{"num_hidden_layers": 8, "hidden_size": 128, "num_attention_heads": 2, "num_key_value_heads": 1, "head_dim": 64, "intermediate_size": 256, "vocab_size": 1504, "hidden_act": "gelu", "norm": "rmsnorm", "norm_place": "pre", "norm_eps": 1e-06, "positions": "rope", "rope_theta": 10000.0, "rope_fraction": 1.0, "qk_norm": true, "attn_scale": 0.132, "bias": "none", "tie_word_embeddings": false, "parallel_block": false, "extras": ["capped logits"], "init": "uniform", "init_std_qkv": 0.0405, "init_std_o": 0.0, "init_std_up": 0.0405, "init_std_down": 0.0, "optimizer": "soap_variant", "learning_rate": 0.00805, "lr_mult_qkv": 0.7, "beta1": 0.95, "beta2": 0.95, "lr_head": 0.00709, "warmup_steps": 40, "schedule": "wsd", "decay_fraction": 0.613, "decay_shape": "linear", "final_lr_fraction": 0.0, "batch_tokens": 16384, "max_seq_len": 512, "doc_mask": true, "train_tokens": 93480000, "max_steps": 5706, "dataset": "wikipedia_en"}
Each number is 500 + 50 x the weight over the matrix's rms, rounded and kept within 0 to 999. Layers, rows and columns count from 0. Numbers have three digits each.

# up: layer 3 MLP up, 256x128, rms 0.303, rows 20-66, columns 0-63
# down: layer 3 MLP down (transposed), 256x128, rms 0.308, rows 20-65, columns 0-63
up20:500534518501520520489518445524466477521528436474459459558383483546494421452422560528434436492517527607470396419610501461466537436556555548432430443457540549557427583461529539503511468518540461
down20:550529511466500472567439490481389491538509589447471432449520487494584493533568482514527503501529531486536512583511513544488454447601559501595491543570530533468513359466453507519477509453469530
up21:606576449536468497525478530471519420432453499433501506467455513519567465476461478400526592411435506447525512384598509474560492558458442495468440469509532508554383533543475474384521455553478544
down21:477557462540565486427483464478509428448507458503486453459460494563511552367437352556488602480501510486390450550611537481407484498512568539512422478539487555568547460550503546533530405500516442
up22:453489436431436519519552478494450465500513518464441463456549525479535512421528475516591461531525482511490481520519552519583405506562357532422505443450431555526506520500409523526511561517471511
down22:537489515339559428506461560516516521530527542473560476582481481532404511408595529442534547447522493501544509511459434530526458484500412457523540417562610383547526471498525490509459473498399514
up23:479531539396439472418532573414451558530453459505456497444575600438505531513430431472430534426489532485498489464494520572462541501452474475492568572566529551446449489466454505549613411496422580
down23:525570526483427468527547461495435501579404472504404510425616571495459456517559415487568476439536409434502490477428520510538543550495539440427485511508481495504520543499514501371569496437485469
up24:482502500486433608607374416433406489481509560487457520533436518513524501515452598540479550477569574460547503548507516468528473464482525501477529447412534548534484522519510519407521534527512546
down24:403557576543435431533559487507536585438489575537464603552476464605542464432523557502533483441500471508493489452594516533473421562403505553464484486497657419706498432502562468463503528467522489
up25:495439547556462470472476567411504497514413479485532433481510532554480553443573589463566525506459542445477599565497579551537530531568494499413443500523494529462490492496507562541511557552543455
down25:493391621587481476570595425434496599476530460513553503429570442514553428486438523586454409547493463436562514495561515436457568493481564423497508441459542564479516469489597507542511507579422484
up26:412497501532436456554550496475482466535407473548408469492436509528479483541527570468492510441473542487561429535540485488467455488420551391476503483493445532430530537486449512500479475478577481
down26:461564471410547519338464450568507503431507492629511451566512603432465513504496435557499426474423493489404534575536389424500406547584455445441528456588468457545479574578497450496547637557498539
up27:470515426497538459399488474538462476558519498481436482600531491434517471488451545529455554551409559538559608435398442574534437469467573571548409459523402538560532543491557516441469454481475506
down27:521448443400545492474425507587506504501498422432424559410522508503472489442503448498597570530514422561487533556476550583410510468494472536455513609522368479611552449461478577471590506476567463
up28:443494548461565466434548448540448547516412563562549450506574494494511559528398508493477572521385484598554591519494503539552514522549414424502556616447426469581501489406454573544468522503533524
down28:442505618554477476482498508432547562527562524475566502483527378492589537486559457529543616412574519466449468481543517520470440479523548528457494553604522469513460551440520513475512372482401545
up29:497536456481449499551562461558418474450434642499482504419484528507500560560490505414469377554429537501527551504514484559498474470461492448504459490485509495514540427484397452498529597474562519
down29:551503447448504456563437489508505523523445540447466541524470526451436511462454477378531504588519506473534524621488502554478570410509507463483517541469486545544510474557539388431456441443423557
up30:435470527544408585536550533608416590575473488600493511492555475450542559507476476452442480538548484574578414372482478437549420565450421492543444508520500530536500510432531456445459474533443546
down30:486476572480579491544450575476582446456549560580496449544488519500530474446554508591591435513564446480514529532571523509500458528442503471520501473504406506573544513482546518549558479471460415
up31:476518439562557573531439479566428512522564516504503579514447566589444463393478540481461488507516505474486509526521538456406396573550516494609584448510527447501473481494457412477556547475546478
down31:455535537479492531484458504551525468448448435470563544503542480442468517546455482500535542570474520572452482477508504549520537436481507508480454520472500471494553511587475484519553467445517457
up32:593523544462539449566471541503537520485445465540549552496598404443509517467412559467480515456531483571490543466566471481513588520497473438519410448434535527436470430403448607521509547608554400
down32:482539551550451451508536504640466635482433422443463504394564525553483496492435431566501540509504504470534633568572502472533528503507407495459513449487461495431532461551471554471478400472500527
up33:560408605416553472436497498463440507559502483531515503416385468454607446517454456363562419476460493490444431479430530501438566515516469569443508506573573367474384610543468543543484439573493466
down33:477481463499582513529488468534525548520510524458478556512516476514484477487483519460502480482461486518424526472509563512438504686531398518541481470500517487530464544512524461436532541532608453
up34:480489557576475563458510556573463526544495468486515468491547615468407467468479509403447467484529465490570431488488510465531605484512517493507499490528551585465518516454458516556460435586550528
down34:465508463478457461485496596562483518492504501456477514524381474464480471530450487493465466491507551493476487507513495538558484516475448491529530512485468410482568514489592425498560480536493489
up35:468527536559517461506533499591531474488497520518558484485535490539396498535444566442601561504434484532534492514536610423484489599578579486517507527478358483468458331444547480546464448475530488
down35:472451362531502418487426520473519527509501538514495551472505491456470405533564525541501444557556482434468517479503433476520564527580508580530491570572455517435570445505486544421502486462457452
up36:469514462487530518444420440398534556529464569536544528506465477489468551455437490515502489526511447512516485440506528470410525502453520527533606421468497520568486533446506515544514575446567499
down36:442461480511484459523632526456478493500520432523446462478510517506483493489458468568538501443591443499432453508492496528534469518539483458609408609441540568499518459538474476464485479502504502
up37:552438521536538540395663450545446540518411455567508534480524511465591551440446586546501462514416525531568547507494475596443580533465394491518536541425539459489452563498441504498414490452514484
down37:482495461494524579510483493464492517468472540503482373490458537480543497532556417419430493484482494488609543484502427599484518516441483452481515547514456524563530422593478507485553506549499525
up38:428564502482473527517568478457501578597444479550453517581452562501560562411466470524434459503511465544497400425534506492432490447520403579491490577529525504632425492498567456493523468522467536
down38:470540505474434464488463480550509535415489576526539559548421439496512454490537528455546498515556477681646468407548414577470513533479597487444557455483485450430484490476492474530459511440505611
up39:478458503582417512473453413522477544530446491562587542434566477458506504446441486490471546459409538446566485514469431427555524458445568565459550522450557495590499458503527504496509454542477485
down39:426680500492472457455513443492471577543518464524502401460648567403546574509486492511475439562483507567514430399507418457433509422462527510550400513516501401501434479506448518427642532528537470
up40:487541436414501379463498454547465553524500440401553466546519475578561464445519471467540486537522508519510506488508528587602426565582562576512457548466476461493507492570538515458476458558521550
down40:596403484506453492521514439453440530553603528483461540595439516520568427555542477485579528545618516512455513493551565580463552462519418525435532538549473496463463439583573489505515546512501462
up41:424525543464521601489432596583520568474458598458609559413502524497468509512534513570534436415533481468488507468445423504496529579535434464486565488513493516496486468521483436389488544478555456
down41:530542475532543567541466468520492548440433568446449457533602525503482529489460473586514535472526495522517483422512534550530467560520536542553423519525503539596460526514493567564501491456528426
up42:540485493538424594530460609475495525538446526496549461466426474558440536515552486447602503465513542555518499525527433523505476502528488499502496469482537550502519423405469441558492455557463431
down42:516503336445509433484575539496458555477550449450481542526489556550497493514439475421485431465541446462476546458620507507460455521524423527508462496461456523423468472494470490472512496481513507
up43:567584460590526570461439531459555489429429401435407470518543571581439508500419542534376525535498454464434454528450500555545449571545501495451431552444499475389376471585564494472532556560514559
down43:468481532480474527549435492532484501514486552614517535524453510515458540464521451488503490502452476584438502482559444588440458486550547493452534394496492449477552514469582521552445459554541460
up44:541473469515488491456498519410528517462564449515482568498539501512535517561511491476421576539485494496590483501443478658533546498599558520436557444468574524509560565545425536540437604492470454
down44:499455464494530512614484491527461399446476501517503561476584439420432492479488456618472447549493474479394385487704420585532463501520593491524456558443502513502572440370521533516523448459465511
up45:559525512496499486483518605500450467447537443487460519574475498587520575479449438454521437498476611534565457523487537513462420444518544467464570486520466462428548539476432506596420464492503522
down45:464553516409542535519465508455470422533457482501512555515379483533433475528556541514564528543558542509547417597490451575471410570539557558380490473442510457512469579480473611486501516470449528
up46:422524479487550485409493559467491510479442506496529459561523394467410418385497452540451489502490535476471479507564512481561576398513623450545518432532485542523507559501574488577397478546530485
down46:512496552557423489510568505538476502467557523484417540596486504577495438602492445504580481451555481563562540414479423455561475463511463578516533543427387483511506459475534513641510541434523615
up47:498500530539430472436580527495523520531564543421416457442549469589526516574417557521468452544454505408480573558439482476565465444489390461486540502521480412489472522535411478482526428446541502
down47:530581488438480484533478475484485490509454517488409516527526394504477376572498546480500488583532533516601549526495431482554504513508435531605545532449533640452479481509461468510499454408486491
up48:435553451495483399532444487537449452475443497436495511510493501543468486509499520503598472549442408440448537554522462515565439477545532560409488468502498444485572534430501475516565467511517576
down48:546487541498523433487559541468562482505533507561587562588477360472588391574480406504541502512468541564541509519547520536415488547478429505542521541462426511482515488521360514475462502506476466
up49:542540582509540439544501515510517635578467487514455415496492496515459546502475507556515507487546433419510509423373504556467403610460415499531473497515447464466540581571447534435407513483489504
down49:536490492426391459473539557486464447475489444453461533503458552542445463515475467448491580487494488516415537512423419458505591474449459518478474561443570472495534510404549464525529529534484523
up50:538486525523469549522483574481492392480496433512527488512496447406472521432500628490534573472386610448491543565537487533473554492435498472461480452526507521432476436468430556550532587524506509
down50:417467440513458485465494545492520456486493528541525434469488424483416541589410475520408485467535473521472397514558469525534512414559445435516427539539437462517564528477537408455463490445557463
up51:579483536556562473474513498510485482571466499523574523471529543507498558487443621503361498469514543562507619530558489516463563520499548398481501530498556463547469551436445559543545513521563499
down51:448544507477455519531449468439427496542561528419480494474425507511537404406524476523461528458545495479475489501479520471442555405397561482460596506495515545484459529446538520491450528477501537
up52:518479569596437498448553512509485509578444518524447471512545617461419509523517475452521396520533592505524532488482539445561525447495544499435482499550503504548482542425553460446451549501473542
down52:547466515508505510599519468539465535556531529541522538577550534532453423529396426508466539576553419501594470539594494460482501488468556528430474558464505510406474478499495494568525567390475467
up53:508503425455557536459450507505519537486496480532466526566534548508559499481534595512451444493447555525550412559482482579462497500522526534455487506554470458488431492502470390456586509455530505
down53:502489471489460525483514491559479456538478512539484446505492526476540468521525543554470458467545454492572550502504520396530407505546512484402536538578467587530574442554474533477445588465607420
up54:433534461624509567518492547503528482478441450479453409385522486486528544488561548477531466459528562487414507490522444555522485441608519448472506466463538464518525386428557492584531515489536449
down54:502452453453571473518542492494545531449552448441482523542484527445532614554562620492497488470553375398399445471455514553546559466448446587373414489527445507618392469510498523472485452534583435
up55:563526535643474583501437626396476593518433515486505548527504529440552539531469483399458612546453550538560637529551508495556510481478553434539519509482512516466466501385528494522419522534507501
down55:474426498425523422501489556488530507533610475536465554450475553540497453450553425496493583445509483465535526444440501349619447544448450480611493441500520520544414504524568503531395524587560554
up56:454544495533493482438422534534512462538514581495500501545496617535498481483495562547482477553503436488426454586438523498557473464483620520563592536483562493492493528510511528529442479486490503
down56:452527654485476429505534532540540418465502543513547441515623565518579419502532503581538579579569548525463451537488537452583506508531522436526543511524501415445466511456542537554500451499398540
up57:488475553486406414497543531459498503451511537425541508521474571546510414478531454436528521593530510397501493462526443400452506431498438529522542586513591597441517522554528399499439479504439549
down57:459572593523532509532419407552507525565572510501513477524506409474503462492485483490559509554532476433509555549539477566491509474517557495507511374418536461494528509548453456580488527435455451
up58:475477406495465473488568417508446616445469418578407481473577490461466659487477580538480441485486491369519485486508402428526470455492520498484471433509508501547513448444483395472449456488491540
down58:483500460498548456533332455587460395554457561506535494535616488546458572538535452589435469508485496535390514523445566509657447501540589523534534474475489449417434445478422572520537601572530469
up59:430566545513477537492501440575544499521574497535453400503523508512542477508487627446511520460477460586434483451569532465574549498461533523499526468558488478489510573499382554495527541408572532
down59:463561564565557477456530538521522496557569532418510544392510505506590543546468591559524479555495457517511500485472512558467409439502638471467554588494565532576492530477504392602516448439375515
up60:554432596539468498453466492499510602576538460566472523541552518442577598496521401489459497437507544588473495527472439469411530541530541550438534556458478513516499565560437520510459552572457557
down60:427539533557538517555538470531571510485497542564518555454530420582519394586459519458520536560630416397522516546478539527521499485511485511549484478545498547579405530479490468433544479485510528
up61:562441503574517525544424464610518428548462483537431437510493557536519605448502529557475500513403450492447433515603479576501526481430541507471541503485425548525466467459443425472424528504430587
down61:581607598605464488526531527517442532510530413475508540487599481490547505512467522550560421467505496522595527528515423468522482514510505505566580533501561467444505403446520540526478521495483525
up62:448581523511509538488569538522493461570602487500433566597527486538524518457582556517480566414529508546539528510503488516492528468485521531526483435474507564523382453493470416553529555537546467
down62:412512532562553495633510480477455577559504384572606465500437459603509427401447559478529466541561544531430591457484352471415531487508535553506570516486608491470444421533476498485430518469541525
up63:509480475557486497495525495509478520401535489497505493523591475438523490512451490478440476516459508601589528513499429633523541581521438423397574471443538550480507526482438503521464577456552490
down63:477475416588551475467494402521421530435554440574555489467497509402584427550382419549513436433504469472444527503553532537508559525492510579457494486522483396561560492430557497539541454470540562
up64:577438533392489391509499492569475499506516433492514488483491464464530614521528433436471545604551564474464460487372478478560523511588499426529555488490467499510498479511566506542505492508468508
down64:523472525561464451575519472475401550593568492488530514497557498568412533424582514516526565482543567541508439452485495489496582575606461448445590521486465469464533485522550494502620481552402488
up65:571498549478493468523497481426485543538445521459467467424400479458442542505466388533546537459518492521502525455501492487514509530606619407437590502528484519483427646583517464476446568492547480
down65:456501463450555428460455579573471502544564545575510625557553460443547395471443463557539569468632466496458495521568556466512476444482432511456390499552520510433526483486583537494536559431462461
up66:463454422452467471580481516476496598523446493554443530574521348504430513410513482479491525327554521526526410457544623533514519496467524566548449463474539490569450496460541572477445531564576515